config = dict(
    num_hidden_layers=14,
    hidden_size=128,
    num_attention_heads=4,
    num_key_value_heads=4,
    head_dim=32,
    intermediate_size=512,
    vocab_size=2048,
    hidden_act='tanh_gelu',
    norm='layernorm',
    norm_place='pre',
    norm_eps=1e-05,
    positions='learned',
    qk_norm=False,
    attn_scale=0.177,
    bias='all',
    tie_word_embeddings=True,
    parallel_block=False,
    init='normal',
    init_std_qkv=0.0442,
    init_std_o=0.00833,
    init_std_up=0.0442,
    init_std_down=0.00833,
    optimizer='adamw',
    learning_rate=0.00178,
    beta1=0.9,
    beta2=0.95,
    weight_decay=0.029,
    lr_head=0.00681,
    max_grad_norm=0.5,
    warmup_steps=287,
    schedule='wsd',
    decay_fraction=0.611,
    decay_shape='linear',
    final_lr_fraction=0.0,
    batch_tokens=8192,
    max_seq_len=128,
    doc_mask=True,
    train_tokens=120300000,
    max_steps=14686,
    dataset='wikipedia_en',
)
Each number is 128 + 32 x the weight over its row's rms, rounded and kept within 0 to 255. Layers, rows and columns count from 0. Numbers have three digits each. The size before them is the row's rms in percent of the matrix's.

# down: layer 6 MLP down (transposed), 512x128, rms 0.155, rows 273-372, columns 64-127
# up: layer 6 MLP up, 512x128, rms 0.163, rows 274-373, columns 64-127
down273 090:105115210102099137172148149157147094140137055124182150075121141091105151168160102136146152161147133043111098151179134126100116176057176159090142154188144146169111118101107122108111081150106165
up274 095:077108110182137165086117142148152169108136157183167131036123150116149123127122164101162190161177124195121086069124175088083132146152109174116141142139100126078171029114117132137168145141093131
down274 085:099165105086119150141117080125127116102148140090127111156065139174126107068145148158151130158164138071160152130158140130180132173154118175132087108086094127122121110131089198091191123159170166
up275 078:131125135072101132106125163131151193138127107133129165133130133136150129062107090125177145090074155168164195132137095122134119148083089114084117149138133157090071128193085126170142095141175172
down275 076:093177132184149113131126108110117058133083146055122110195146149071170128140170163093118143128176132101169107118126190130132171101145118158132067157116101100108157164113168203127144160171057128
up276 110:112128109100152114172149095147122116133153098037145130065156093123123086105141164110119157125122169116163175062121092112099090144118083066119147150135084115159131170102127126175151136117146120
down276 107:145058070159150132145168117141125139117120137153182170157198148172163120120099078109132152098094165130082116068140188099119133146131157061092130107127122142107074096180083172146113070171157172
up277 089:131143128117188154094131152119158136165194115138214119141142161114160159158083119147135173007094168136140085191166116087167114123188159096114216121109110155163093094153158103108118116157174132
down277 088:138075133143138092158138091120103162065079126176086145108164120159120148096117105111122106166161121086132187164083117177111153127095152126104086149092182081146146170103106158154133116166067075
up278 109:086123140104110133120129160130142092160127118079113115127143136095137108142078151141106133112087143122119129157126132120119076131173124083123146129151120069064191155125140152171182092138104132
down278 105:151100073112168118138133152099146144124061115163137120150171089197103152111078107117135174112189146158124150086153153109107155058182087176134118103095086166111156125115137165125131109129159128
up279 099:104133105062162111155154197127117150122132135120100131136178086124162112074134118094089095172071160160168170069098149124143122073150106122129138119150054132115146136138179093134113178186140120
down279 097:086155172175125097113110145145119108123102145149163153167159140125142046108132150127131097169145110169096132166105116132079146134144108077160156142071080171096108134164102118139097139188143136
up280 098:133122072158189149173161097144085090095229142131170076071093098136110121124127120142111096166103191122162116077114120097097115144110167127140139098155184101124144086093189100152165148136126133
down280 096:122112073152052105165131115191105090140131094125119109163143171128156111168112201121162181123130129119112139153157118163161181161145135168131111144095161089151090127152147125073117174167102111
up281 098:099100132154131191120111113146151155167100162114147120133088153093107156139077194145086107073166095139102092159137110173136115109109149129098129105135129123064161088188147169106148127136156215
down281 100:071116125164140121106146118047113158211123132119198166170152191126091114179150107114106140143108113163107131119141127191121176126083143112082192094113171141171130106134105097105169117154135105
up282 117:134157198108137130102058121177158123171185130157140149100142132126145108176159118114148159123153089111161184105142095093140085190076145107087169124133097150150130101137165114142109088162121103
down282 132:158135077122163121106150157168168103075095178111109097076131127200150144137153134125143105112172096114202126128132079124164133116091092124122116135123121154138132126172099164113116197168149157
up283 088:104155129095106140152103202117036141141147100082136131105111111124154116139117147083176150106146160164148139134152086156125127158072148076102079095148163165137150192126138158142102149130174174
down283 099:066134108135078175104144119128136132131170123163098082149146158099141123153125090098149135119132160106138168150181131130080146133107154122229157129130125131120113117151126121205123114000190116
up284 106:119133152109075144140118149094059145145066171151101160165158154112122140137138132141073180156166100121148143134121134089084128138098136079123124119173137057091149145176135077100117152121130133
down284 098:133129175116141104140124128031120122143133113081198074121211107153119177077149167121163168104087117139149202090152170111133135156099138183123131151130131122107132086159185118107124096158075139
up285 105:135124173144107108147149138076091138110153120106188133129093119084069142134095141150087209162099180148126088125129148104153139112095103124126193062175132146111117123162109087083156154135214107
down285 104:100084073116115110149087108164186124052126143083152171125184173111195132132099136131165159106080129089126110076130094177118081157147154125130164203101165066141129139155110158141112099196124135
up286 091:086169167167114147086165133115111128120168126142088098148206179117117136116140119112091098078103111150111182096103110085170078112125136138120163170191129166046121153074126134128094154137084132
down286 091:159159134136093162127180172185154136122046076109092106176114081115086095099111122097203135117140152133142073154115134177116183156122113156151133163105102099146077107175136137115128135124135133
up287 106:118160090119155113072115094093133132235116154142182135050117074125167095118176113131192090114183086153161105114092167108133131117142198149124128120155128156137114095117185103121107071137140053
down287 099:081081140160099152193156169092145080108134124152140181107166167150133133157149160135142128138132189141037130138128143185136132139124078182151060097139104156161109149190043109125086150114125138
up288 101:111167174098106082089135149087134149145130124091151150088114173136129118089133177106150157108120169177136192080110093160114101093101149177110172078134100144147111135068143102186135063154167196
down288 106:110119118168106078087161181117154096116144102130124138118092088115143075133165115127163106108115146169187151127171126102154181133093149090092141164159088097154102103111081124121152146139121177
up289 099:107127116121147144112095189107127132203136038143152133034116098127130098184099085153115124144107132146055097182157166105100130081136162096120124060151147114099138149150144135138146103133131163
down289 096:127053120179137127094083174155152108114111113110132104134124126099151210141127066130108157134161134113124107107116164098074155131122151145109134143081039135101106109151115138137162150136088128
up290 101:119087081104125188090141105093150130149132170137166120168104164142116127089150202135149222073140140135189076116153139107129089131173144127116107102193183151090156092073178044107139066141148170
down290 096:107131098067162107144170150121077154142107128122109144116148120163157041127170123140049088133132097100162138140143084174165114155155209149130101081127183157117171179097130119115092126119182165
up291 103:123137110146172138089062127094104115190147167106125103102145123135098143129087244143157126117121107072139152126091177127114118103086127126136168124153156145139131111083148080130079071129123177
down291 105:146143129112118143103086146155100096122168107195114158105145163154146100203148094124084128114137125127091088121067151153130104129165145164056178160104121141128142135133162084138133128183151140
up292 100:141139128114160096085058095121073098146129128154164132135150140172126116166119099122100166141089192134132138089180090105116148092098186120135147090143108165137119131171136104106126032157179134
down292 100:091137162195116136166125161171120088072102082111105154173127090120119156159198144128168139095163128139122151134112068177130137168128069168153128126087107100107074060171160172080141098140083114
up293 090:104096132083126141134039234174112169148107127085099108155152183154124093120111148140097115082143121099160135104113110118112150122122105082122080111117107069081110102168150176107144115123105178
down293 082:171093128121188142114227106116113115104143100145145164161089115145161204114127163149120161161118142127096126115135141106148118140147156078117145095138107195098094106134098121131103113122049143
up294 101:106120198086151132142084142153142192115102102131176134187168139098149139127127167154118160090079132148162201134116130119090153096135143076110153133152110060137168139150108133159189143146192117
down294 093:044136193156124122038184141114083105174136111162176109102087131148130125125160127132188148161070086126112080146154063107132143155126127106110092148102140149172075109120141109108147158141149159
up295 098:103113118115091128104170106126119100133104138132116094127155178076084145121097163127129208150107171094126143189206171126088103124083155170132160072135137117090147160091155084147117160141105137
down295 095:065174128155169103158201100089123156102102118108089142170123134179110145100143145123110141156145134157147117088128086166144145099161172094168107117102119167112094152142144139120131120181162121
up296 099:105144163168210145052110105108102135187131128163091143101164128063185148152105192129143132123133091162120189155101153107128118133130141143121170109129133099148092113086165157202069102115118135
down296 098:150117106173108117161116092101151131124113131148122161135156170124149202157117072134065173120124159142165155112160075130186161194082139125128144156126144107130079115109115139139135164183177067
up297 110:151155132130161162124181116155095130103141143096123089123135104121095147123111158136033093116058180121093105115074130088090153099109099161125154068133110162106103087110091103150178154139143193
down297 103:094123131145141120196084135105125162133178164174091113061175082145099209085197116115154074083131121130097101115113174091133141098089094130122114142110097113154090137101090162128084128169148152
up298 098:152116146079144188119098117111173092119134111062100109165165136123118131132132144128055142150050095111138159057086127112132042108165122174106154150122093136109166132125136125143167126149142163
down298 099:117142156134105174086151187131093136117090171151179083086154156143124119125182123126061159139085101090155091181075175120139143099122110106124093068140183059058093181161135138089157128096177162
up299 106:132119105133188176108086182089113131127103079125161167083123096126130070141152131115126110084142133101210120100179159081127126114151183144111075113124066052179122118150195092143141119124122159
down299 106:146103160122111120083140094097145151152132125129095101119131161115115090142110180133099117101121170127160185125096139134119144153119103082118150153175094186085101120114128157181053173134093139
up300 113:132138086164133106112099197126046140115158113136131090084133159093110098103113121101159081126067116177118132078111180099112151137111106119126135080175151119092112063122143083117196141132183063
down300 104:081097137139148098108155122112112101160090132129116094126133133172140157133140075131130152131051120090159053087096184113110115120132103164112137167100199044220186099144061126117137118146112106
up301 093:122125176114161171195139167142094137122154145046135111086160122135079135137084195105152110148110165170114152063173085143122084088126122131137139091132148143117110130080129081116132118133111146
down301 089:148091087115108099119138094142198076103173108137148128107138178151155119144101056118108125134144177088160135111080152102155178118097176085168152141124151112126138116150105203178126101200112126
up302 096:069151094138135122087080143164117172151156147125114112107138085139160115123123128100158121103098075160100160122094114134128092140086138130140175132163100137130148103123151122176108173109167204
down302 103:088123140095105140118115142171137181148142127125130127144159138114152196135127094078154134100138116136085128130119109118123113112110157127255135149123121141142128141126129111111146158000195133
up303 108:111124130078139122029127141090132127192136108144092121168131148121138129188108117121120060090166094174153131131093127115155140142093189128097167147128161102131124101135164166155179141158090078
down303 110:175175133090170129143140166131181100133161154122079083145097086055123112090114079143130099143204114131184137078114128081109137136093088097146148169171150137179145123128156158124126097153181150
up304 105:126129110075193071085103134197161125217182106091182111096163136125131112137132108146121158116098186116149137124132151155078103146170081117125099115127106096159145120166106123157141097116137101
down304 109:101077125157147173156139141074126112110145188128130128123140086156117027140104145115106107170120102084234137103115205137136123063120143156125106152103107134169059154137090178111142122127143188
up305 094:039150118105106146102083109140154107162134140120146131183136130109177119160149103114048088061150127083193117141096138112154126153120149138135105151123153071104158138145146119102127125166174138
down305 084:101168141153076108119094062119148177070074115136127147090120122138142132123093171092101178118176196193111136092107169197148082125109132120128118181126146150124139169105149162146126112110173140
up306 107:140129084133114140080132128174136088140143149122091123063063059132142099114143162106116088085115132105165132129092132108099156122117124174116126155147153022111188096135151143167212103150104109
down306 106:081133164107058138154172153165144105117159148071164074144117093158130127129159060122122152179118150114111114121203103149118138138162129119131164102157127147102137088114077168108118146101154152
up307 099:101153119111168131107093114083122133193095109162179138160083041070136121084152153167135130134106093117132119134157115172115152088061148112122137091157132075087080094150186086106157067138175117
down307 092:135106153111120119181175167147170070053171172123104140119119160130155147169153105124133080116093151130122136157188134159161155136131148117076106127136151113179153116157119144051070125117116107
up308 101:089132120060135081054061177166139137154124130111120155147154125096162130109167109135129123113093080150152105104043163119127159148102135171098109143132168076116122076136094120119121104146115093
down308 102:137143109138105136120112094119103141044080096127118139094115164159169158101182156124133166182188075113079103137145134113139132078081149137134078101112101115095155097139147099120167113126167150
up309 104:107145168173134168154081090123179145131153076120148118121095092136111128179101094111135184169090097146144153093140117096127094132153099110103167137160137138115117125211067079090182158160170184
down309 100:178124119128125125176129158135080119112100127144109106089135135085091112142136106124109113094082159097171126180128168088139097053146153185124123154078116145126121128085121099133087125153126120
up310 102:127085113136163127127135162171126115112134134149138167135177075112161127145050170130146103051116119146149092159140135186125162128095127119119089090146137124121134161090134166095162127148089141
down310 107:114111163117088137134135101108152077151149106174152100146150144100144055110151122154098124092122107131157134153109150128137104074134142117178094130079149093138122133154093188115108109140041188
up311 111:118079130119128107113132167197107196117135140165094135096189121136143088129143099093171141146120113161154152039110213076122109045099136139116102151105076121113121115106115128159133154110132107
down311 111:130117150167128137139106075115134089106098173144136079146087167111141134158135154116120100132210149116119089107126136170057100114097169186111114122109059116111170079186105143123131122125144110
up312 095:099119143096111117106136150140163212188100077166131120140189139069173137146103105131065147120145128150131114162076152146125140156144143106091080144132175079076141153129087108145186087125164114
down312 091:094152123120103149132086068111125108114097181165136116130141116118130114098168074122094096179110131112051107150155088165189075108164212150150144047115126116131150114132165091140139098129089143
up313 109:158057102115158200161109187102096113138089131129104097094180135111160136142042117121126176117073166122101087108121177098073127145081130149112157103141140150116132094102151066178139167157132163
down313 117:098159140110112140105208077150115154144165150139106125176160087130183104081162112119114186090142100108103097147141083166086148103060085107147131134140095111130107138148210156124156134148190172
up314 095:114147113126151170136108146100147082137138138133181138158081087104109049089133147134121102119135135201137080111157107154124114105114181130116135155116102163106160081204138067071196174155153172
down314 092:142139128137092149157135105090121222147137063100154157121136118143139184145092163108142119204139156120074077154143051092111123106140138108108194124090187135164176123144133137055142130084176126
up315 086:084135113095143103089107131178127133148108110146207124160165067137133117100152126158146158146094157112207148120179175130100119152125178131097122155131062077089135097072178095146202136113104142
down315 086:176142134155149127133167114152167154107142157101048123068127117081095148158108133117087126102165176121120108123145121097168142097177102108157108139078144122104101171129125183089113128132137160
up316 096:134153074146110135109098132150077087141161078110154131080094096101156079071138145123142173158122096148183157148146147126126078145147083061107129122170071078132151145146178044099169128128116076
down316 094:110116093116154101154181167111153167043113133121127119100140129088131135100137152109117103080153163090181147122161138185144124102098150139075094128073169142129081157191109218117127073150123140
up317 096:133151122156154093092113097198151129178095168177138112102114095087115143123103131114169169106098099211092160135134091096100158120071155110117186118202138147115096103118136124136135089145090064
down317 091:128109185162122159151115121160143163132114182097101137147117107123163116132124114132161143204158107093127119059192112091107082052140148173173097074113057136119145136129059159151104149190135104
up318 113:124153113106102120153137120202156170123124101065141131129110130143162103098075116154124146155059114179128177134079109125107096075148113080102153051180169136169127161173048120125127122148207094
down318 123:141148115111157103124155078097110167181159153111106087077093123107158179064102117124089133082139162146144158157121191126158121102081203125103143120205110168087112107118161127125125153177156095
up319 097:101086132147087114118105176091167183142136083091173145114173115094105087143150156136112136163187127136117168067101154102142133134149096108101143103143144128125153153138111105110145104132117072
down319 101:106114107161130156070142105109052127128123099138126130066146127174077171149152108099129086131111100091148168107124123104125104129140229145102130090073151118117128109065128126109220122128145173
up320 094:123075045131150151081142138124089136152166119128127147125090068113153086109121126111126156103166188088162101106049180070112117157098146135099102090156139094125142148099141084135129065148137087
down320 105:145080096145157176140198161113162087116147156086107184112097101126133117107116151162149166151124131121139116073082156056127139130123097128093105107138143154107139086128159082135113178159134112
up321 090:122172169123186126076094092160149140116159156131139148113130173120163108057148166114084142117120128172128040090143138088121155110190156184126137146139095082140082135121181138107121077170079125
down321 088:106116076148080113147099148140130117107152127126146207172104137105109202082120128141189114125122156093130185096110116147110106131155100060200156160133157187139112174166126109116124155153135131
up322 104:164140124134144138122123183184140133124095133080105109129183089118138153107127160129093124084079182172115097066068163100150144109106146153114185060120158101085132146081095083145134134169240136
down322 104:132170130186116144098120087143146112114103100189178210105092161098153151123080164143146096128122107146098189193121139135113130142179094005118083169145140140150103161081154164140102116138095125
up323 103:077165143065123136135112105164129179164150107144154088164137169118102120146083110116055090118073113175179147142153106143117074148131177130106116122134106104115216119147133163123095119131167147
down323 106:123071144155134186093134159075112125103128191139172075130138124121152136163126189119115130082104066100211108118083185064133135105142153120159167133110166184113116131153178061147114122124118148
up324 077:052094172142123090124166094100165154135165132160112078127121112111120116124146165174152119130103126132112158105099148099138146114125134145136124085141163150124186139093144123154156108134092157
down324 063:051128113128149142119111196133143082043142162069090114145168204176161166113107127119115109102101103100140182133105118167151134111195106218177139113098096144163094162152145211107096136107117162
up325 104:082146128185142175112125208102133110141088137094089129112142124093129075130185198124073100067093074121120123137133177137157141110165131187118196143149129095110127122095100075113117124149068160
down325 100:090131160145121127101115126160119149125148127135158134091098170170102123095112114124123118141122136069160108104148150119172149121092187119106140080149102150140088141097139129121188173141177152
up326 094:124115129133221104111108128170129103159122153130156135113155032136108084163155221107159106142156107121090136117107129132144117099139166168137112116126157120118155126131112074106126164120103179
down326 088:127162109137086111161142120133146120080135137112123150108099197190155175086126161115128126111133185101026116160075100068104198136125162146138124118105080150209129082144128148111087118143176089
up327 097:151109098153157111051150096114130092152134135130144086097100092099147141119158173106089163135134101163106139077163106158081102134073092120122150163151163114146130104105106018157145187127121138
down327 093:104115142120126137130168137119096117056124130137092112169117134132186109127123102134126130113114173097101152149122117131171117119187133098080075085022109078062087163147113143109189105124130159
up328 098:143126166094161125144152133072148143162120150074153180079112129120171136107106200133111127142106116154084101081156172087134109160137100111127157091169171105168151154143207112116131094163182127
down328 094:102082125134104064081136178108147144102105080151104169137114139121133165193150157136098122120170146137187126224081084145129142138105155139144130111098091152127127127090121136099167116083030075
up329 090:172179081128203124144165085096112176089166089091165121114176119116145107168155114155088119117144162179139091147138147119120141160136133103081070138130140152154144101155163153132092045153125154
down329 086:105184123165109119166113101164115143146168109158161121101150141120147122157135107126145144176194117148136146114134124084088129079114159104123127152041097152168122152102121096123090114181086073
up330 099:155099042165168181123148212131070150121148111145106151076140104108139147088147136088124115146098163149109082138130143119128127146130079099102168085177099103121168141148081107150137145153187118
down330 095:123132199201077092122099123109137126130146120112170112105118093173138105138140186121105111123122127066094104111131106132135160124136201147168097186082081125166128119142173179127127146038084120
up331 104:062122133150148140148116103114148148160118089064140136135113130083102108148193181112101189137057166099088181102073146139122096132168139153117206146144149139107169179171074126140055101130160209
down331 100:107127153085116131132078108111115121134123132149127153128153122144076149187173219132149143109156140150138136168154127102152136082064134156118169166128106107140110165150116162079124066132075047
up332 098:099106153109119065096087183144141193155138105127150100122124167108130097132145140150105178127137090191142147150069184119120127103150129129128174131141141121154097072141154143189198068112116130
down332 096:143150134079106157148170143108103131130115158094104184121120102135125132160103155138097129090087132112164135176126074143119118166180112160118083149130084128100161147155133111106142193142067094
up333 094:132134155133148110095135111099081077139204162140138068101128080124143144144108117140174108130137136133199138158141119044141104094126144142130170054159103108152139118107180093129127132124156109
down333 083:151125153150158152096153094189171140111120134167125139170136129183134114092136132120067068107142123168098125180145110198155126115124125120134124156115141115078143089164085058159152142121146141
up334 087:110112150070119080099088191202076189143170147156110141092127107091114093117109155116142121125112102162131149118158123159140121110114047143124122037140161127129104131115113143184125131127150147
down334 082:106186117083124198181138130163115082145128128171072157119104122115122089146103090124113146079147142099149107133156160086158161194128175130131169162102117109144099095091143144177115147218086084
up335 105:166127171129178158144164142134122113117136099155178101198114140106146095196130184146063078118071130101121177123082109140067120084150128144113192127121108135186124088164109110183133128135161110
down335 104:122143074136160052133184108166096100114192137058140093104143166165168095112145095129180138093172171161173142140154138127175114155123149109192112114138111113129117131169185141106094093145148094
up336 110:166030143058165130173117149132083128110101146106122138171139158133131104109117187127078147037075142132150119078064126101150178124089124139123144123193127108098172135144136101134153129137189100
down336 115:076118151094059118120045135147103100123113172166128124126145142105171116159188151148147113167095111145181173168180104108127113109074123085130103165077097163126179117100122144091122136113096121
up337 109:118127177104151147185161181147156148095160086126165074162103132146135115137111159121082101107101188153060093081044108121102111138163118105128111120200109094147092131187107099193161158123194112
down337 107:137069106144126159147179122166130110109148102155130102136153128104051113120068116125177123101128123109117124117127120099140093165104162139149106097118081070095157132154123135161156172137082116
up338 095:144074075130105189098126111135125201123121135137094130174117147101174159167043111148083113109179138156128105126105139124074140122191139047111115126099100152149132138120100122092146096153216119
down338 088:110207146074098083161177154182106083125178108140121124101191141092113129121169156120133148118138101123126160116156085127181139184138160136136136102165155116121171127102078130143063135142161155
up339 103:124138076135153115083153124130158132101189146089138119088127113130235116102158151096209151079141126132067113110137129113099144163134151159092186124178087130182097112101173119147100067155139155
down339 105:166128104095093088109202128116128145090124110092103046155148148134202086159144141143136125123125177090124084090110107120141105121092182105147144140101108100138081156133107117177161117154172138
up340 096:129103112111155144101047122129094204101144136141090113127129109128128161155118126114125081128120084135070094156075167106153119177104119108113106130214161131122188149155077092097077109175137100
down340 094:093100142171157074147149103101139167107121135143166090178129053168135212106135189115136111105115132133103127063144096118107137158104166126163151145094156163169091140099182185170153134145087161
up341 097:150148091150126124076109075125204171131060098115156102135112130101117121170061084144122168068102124124157108149111138127112113169093157086105149147191097122108151155220105137107109155156170162
down341 095:140131128180131178128157127139110151117171149089151098109127136131195130174112151125146156122135111095128136135094153116100058115187142193211135059096153147126132107121098096160139119144169151
up342 092:130149170099168151138124101158000145123212129128103118124114168133148127104103094124127094132143141157217099088123116104088096147131156161109133150144097156106177134155112135107140112143103137
down342 088:062089108071138109141155094132130092147117125177108111097220098170172143161184159108109114120140084099164206118093161133081142052124107167123082152101126110133173115154131154108097120150100187
up343 092:139083116117082198141139161143142113228061124147118072125134162153126099094113131126093123126089124117102123112057109102169156109149163163136186112124173134082180121130133143114121120127149137
down343 097:118167149165095119138090119113158142197126143114117119109152139166150093149083142133100182121125181121114139136138123148120128155126178115063112120055099136111123146059129131155102099188099156
up344 106:130111119093109090108097106174112100188170139083136117098131150136159162115134148162106111114151114125189093134048113116085117137154170125120134063144152094105163112050114147112160106144124103
down344 101:131129140181090130133137131144151128127133106152173081112061079102108087130143064129141085151141136125151130138121129160100166096073099114143132103074069145146115154128151176126089161151113110
up345 096:131142108160151223065151148092119151138120139158147145176125152124133085149139192140110171129186113084105134081135187095075157111175179169115200122099076140155145120133138116088135100139067125
down345 092:140120134086065091149127109094143152118188145130125099161111130085158071084105082110180155151088118110088110112097124098123158139103134150104127113129120110114101117124128195192156084111190182
up346 105:142111141142163166135169122172092131074224102154158112122098094140146133088079123114064078115100182110142178098160122141082123106122104111119197140165101112139166084141082139137159171139124133
down346 101:136061144090117085111138109066064145157123180090109154139156144165201130111175118132158161090175142088079075150123153104152138114085143172120112071081118166152121120111149176107183094180176141
up347 102:116053103168130123127156115114158169084123133113131125140157077095102107125094114154167140146088196090098124161118139141155068042162132104112169112137151109134139133137106128194128144119143139
down347 105:128141178101131152112166119137097143139143110126236141161133124075137125166118120113088145128140125137079111050171131149091157150118188132117176143081106138128089135089105099143191106115091098
up348 106:058112078157129110131131146130119106125122122164157131073115052107126109146114144078133084145066161194147088169215146142115088091159103109119118114207116119051119153108125125163148195137118131
down348 102:114174080178088130148102159111129161113122154140159131148096065127082132106154157139118189134116172139159135072108110161146185113136156152110014126148094124104115094107101143131155189110093146
up349 083:096156139156129096136120116171096109145140159146131087069109101162159143116038097082154089120171120126152151131156142164146116083138190123136088124201153146080095142143102100181117124150130136
down349 075:149130178187110169166114124115111124063137174073084126074154101106123095129218124113170178116134177101124117182112088133131083120112141118225120135115126136160151121136129130139092139099099132
up350 095:087087100144101136090063155069111137157118113110081143120203122115108129103152101070157132165103146168117130110119193131159066133133124179090122119154116118114128150118101079158104134140146150
down350 096:120127176149062154098146156154070125085208106140151102161069172153114132099187160140140090139039176178097131115145111067122129134109110168149151103052079109154158101201155140131116094126122116
up351 102:163152139152118171117158079134137123159114149144118111106133093124098158125130137138133123157141090106182114162115119136137113158144124122095153102184158160128136080126138062118193083150147113
down351 100:124135070144108101148093153113123140122082082121069159153062115127168119132138139135134100199152132154068104139174117137123131139086122181098095129106132180223099127145094148132065146111099118
up352 105:095164120129125171134169101079133138178133103140159082202128116097179112087121127125008085099119167098175175124090094159124100067103163132126166151150128093100178129148130060098093148148193122
down352 109:143161089134117122143146096137123055121131123139106097087080159173091105118092107128148143137106156138160150166083134164183157155082118126143162214106148155098115104164137157160078097160138115
up353 100:152139171118145142122179189093094130134090130145134078163080199149198092149072202149025118099156132119116157150145160071103135156153156092121186138119098151162118144141107063156122131127147140
down353 098:152131097150139162177176083141150093128097126063156121176047092027083143085096183120146079099122125180097165087109156091114144113142159133190122136100062128153150168136127097136088106154186141
up354 088:128150123143144123102095189132114127212105112095132081173108207126118121116126143147131096117099073131116159145090137118154139115109139135108102095100228138074117144114133120112098124133111200
down354 078:152119164169160164177116130132100147063133117085181146126094147120136162098091166165104135093180124147145160165118073150100129091072107098059087145131130123113166091107144116082109171119145137
up355 100:067097188152102103105151163150035154144085137136090101110156174089105124116140119118120199153162118103124146171164133141138141136075093100108140096128073116123127125193123140118182131127117133
down355 100:117160164147142127110153132150127093114121193148143177150189184094059129087065135136156155137154125151169167158155114074141157085147135086130128176119111092127143114110158087170126162133164154
up356 098:101150117161147090102162171182076141196186066088106116105154141147106099152101126137138176119183118119127193095156129079144171122122157130123151116119164133152078163134082133128108111126124086
down356 097:128103139147160168084129107108171121154119132116181119175080179131141132128076148133142083129157098114166124134136134158118146112166152149146158110099116051161086164106127145095112080104101152
up357 093:144127045145157134165147157122156149170111140093114111119194096109131160113124137109087121109068162210093189085103159136113151161156144097117132128131130127178111127159146113111118179148188127
down357 098:086159156123119059108077119146095156099129101171120127151106181135104127160140094130130150153154137135173124138110110135129151116106117116153124131128116168123101180121056108103104134158051145
up358 095:162104094155206123060152136120091108150134159151165101062154132097214138108121174104146135148144169136124144078095216073102119109099137147104124089136138075162178104080164100179090083137120065
down358 091:143083145124111088101147051117108135170138136124121115124141115139064140116134125117152106106156129136129176177091073149126161155145089027121161136121123137108141122111132129157097158083139111
up359 103:114087142163152177105126163095126128127098160086111134125137172088123109181108164108106107075091096167093119100080176080129119151129131168125157123140141164128125138124137079088068103151116220
down359 106:119144144157118090019152130125137087179060144130107117084139135123081182191167130119112145202168103102085147134118113156167172171144082139109090044067145141150144170108111130131165075130104093
up360 097:124139180063117092148134139201118139162168156131089143129138179137115135123146165140065160071110083146097139096082091085135119126215089126104152100143096182145173167091104110123104105159188128
down360 101:104176113117125169151134108087092148145175084126130139138110165067127061127205087127107057112173133107193111126142174080165093154127185150112141123118115116122102101087196134135136127145079078
up361 095:121095122030096124127063136151157167149168094098115158090116087091134155121160146137165090121138123185171118073151141127138119148135129087080132152151116061155136115182112144133152114139161099
down361 093:043137175196171118112145127112145123083120105100122098165144187163150065129125138110097130127117134085140147201127187164162157186119108166140136113074125118112126149107124114167121166096077128
up362 104:106102039111134157121153145160104120117135123067134174093147029126138065098169140116154094154139152185105166102149169136122124117106122113104122141178099105106152172126092076096111106123128071
down362 108:128160164103150151128131118150115089172145110150114140118190141074094182140169097133141116074102122103107148195174073113137173124113122132115127174115107125130148084101077069085145164152079088
up363 100:133136146155114149177098151153084093154066073138155063132149136123103124150041116176110146115073149068121135160137154127119154142054181095104187059173075111114107120151147124142171172116200071
down363 098:112147145092136182116128023124147063120071113159130129145141068111132170151199134107094124128095163132196141161122126102204154106103112153137124162128122124097128139054171144182120103144142143
up364 100:161117174106102117170120193141093128120111103098086126137172087126128111139095118114106135116084142140143130165066127113144064071097156118140119111122126181137151150120185130142139183123172197
down364 094:067141170162105093136158130096152146162146147181139143122128107146174095114099096136130134103165099118074122163147137108149120086047080138162131108143128156128095091146100115105171132166119113
up365 077:133101075133107121123095164107072133127141094145175157092070082138096057137121178107171163182166118175111148123149148150110133139082083112078092082164141156134122108170140080112103138127117116
down365 084:111148138100166142157135179165157158076183142092113097075172109103111173154170082057176083104104148095169138180109150085165081138136138119091136163116156146131065133164158141130093137183075079
up366 097:129037088122147136179151163172112129145122170103125147124082094115142143148145201110099117115127158148095154061146178115099156097119113095138116071178111099120099113115104110131122194123140122
down366 090:114114143100101109060121161155173118158162165167144171109076118194134108053104172129165104134121136125168116139146144129135114159134091087112139188091055105125180142165160126072068147154100121
up367 099:090155023119179121100102101133144139096169054051141055145145087094102070139125104116134178176149149116159145124138132170117082175082143145112089130126160154128083128116109153164134103122128096
down367 099:117151129129148105110245173079150106139138105149127118115142148104136145094083122123098150161160090147117085087128119110051092150123085083137116126094127127173148115113101109095132155147151097
up368 078:154150155162088108150129110108118131196099128131163131168158196134172130118119157126052073090100164133126106138111145109103149109123215133140177090095139113149201176067135126112149101177155143
down368 085:117120120147188102143131178142131141111150100124051175084110110156110125135130152096179162127141110054157195100150068169149147120176138107073089172174204143165091134112094171151100159214079130
up369 097:110072187106103118142146150224135120148132146132188101104115178134117124168102181144086111088127120162095127089124191091081152145140179164118115076116046122115187121101150160116189099144140110
down369 094:165195109123137098120088123073141088131135147169111131115072092093148147087147147155173126198094125135151100136129132147175202126071101124146090126136117112150125141110143119097103166182119060
up370 101:127085131131149172151120148089156201105126106134121101140163134084084142183091104136127113152060156203105069140137138060148078135181117100119146082144103161142124083188119075170138080170187179
down370 105:112167111152094058126069131119133118111114151125152108159136108100164072099134134131112200157156123123143138111102048109109080115153150079131198118156103152126145106160178157132097088104105141
up371 095:104062121120161088125205153138060144135138125143099160137140058060157095135127175133164095101163114116155187123143115130091104078115107133105165128150126088149136141126171088223151135119132192
down371 063:127108093123143192134133153082100137095108082147132130126123105065178091137142168130119102175155138120134119108120142154154183111119149143089049180081166176125068095102128086147178119148152164
up372 106:121142094078185172169121100127137148148114114098207104134138125109094091136137150146119165137103205133132083137072116142085122157064159141116157105157116154136173121185156115127182125142125125
down372 105:120127105206116134142107157100140157107114114153139162145153076157170150086171141108100121132151167128039055096155123110135045074122116126114076118089145151154133136153112137115128069178154124
up373 110:109145163114192102112143155080094125149128129078168093110127169117152127093129165134087079073046073181084140064127132112125141125120137101122105090151169100107147149088137051137124150126162099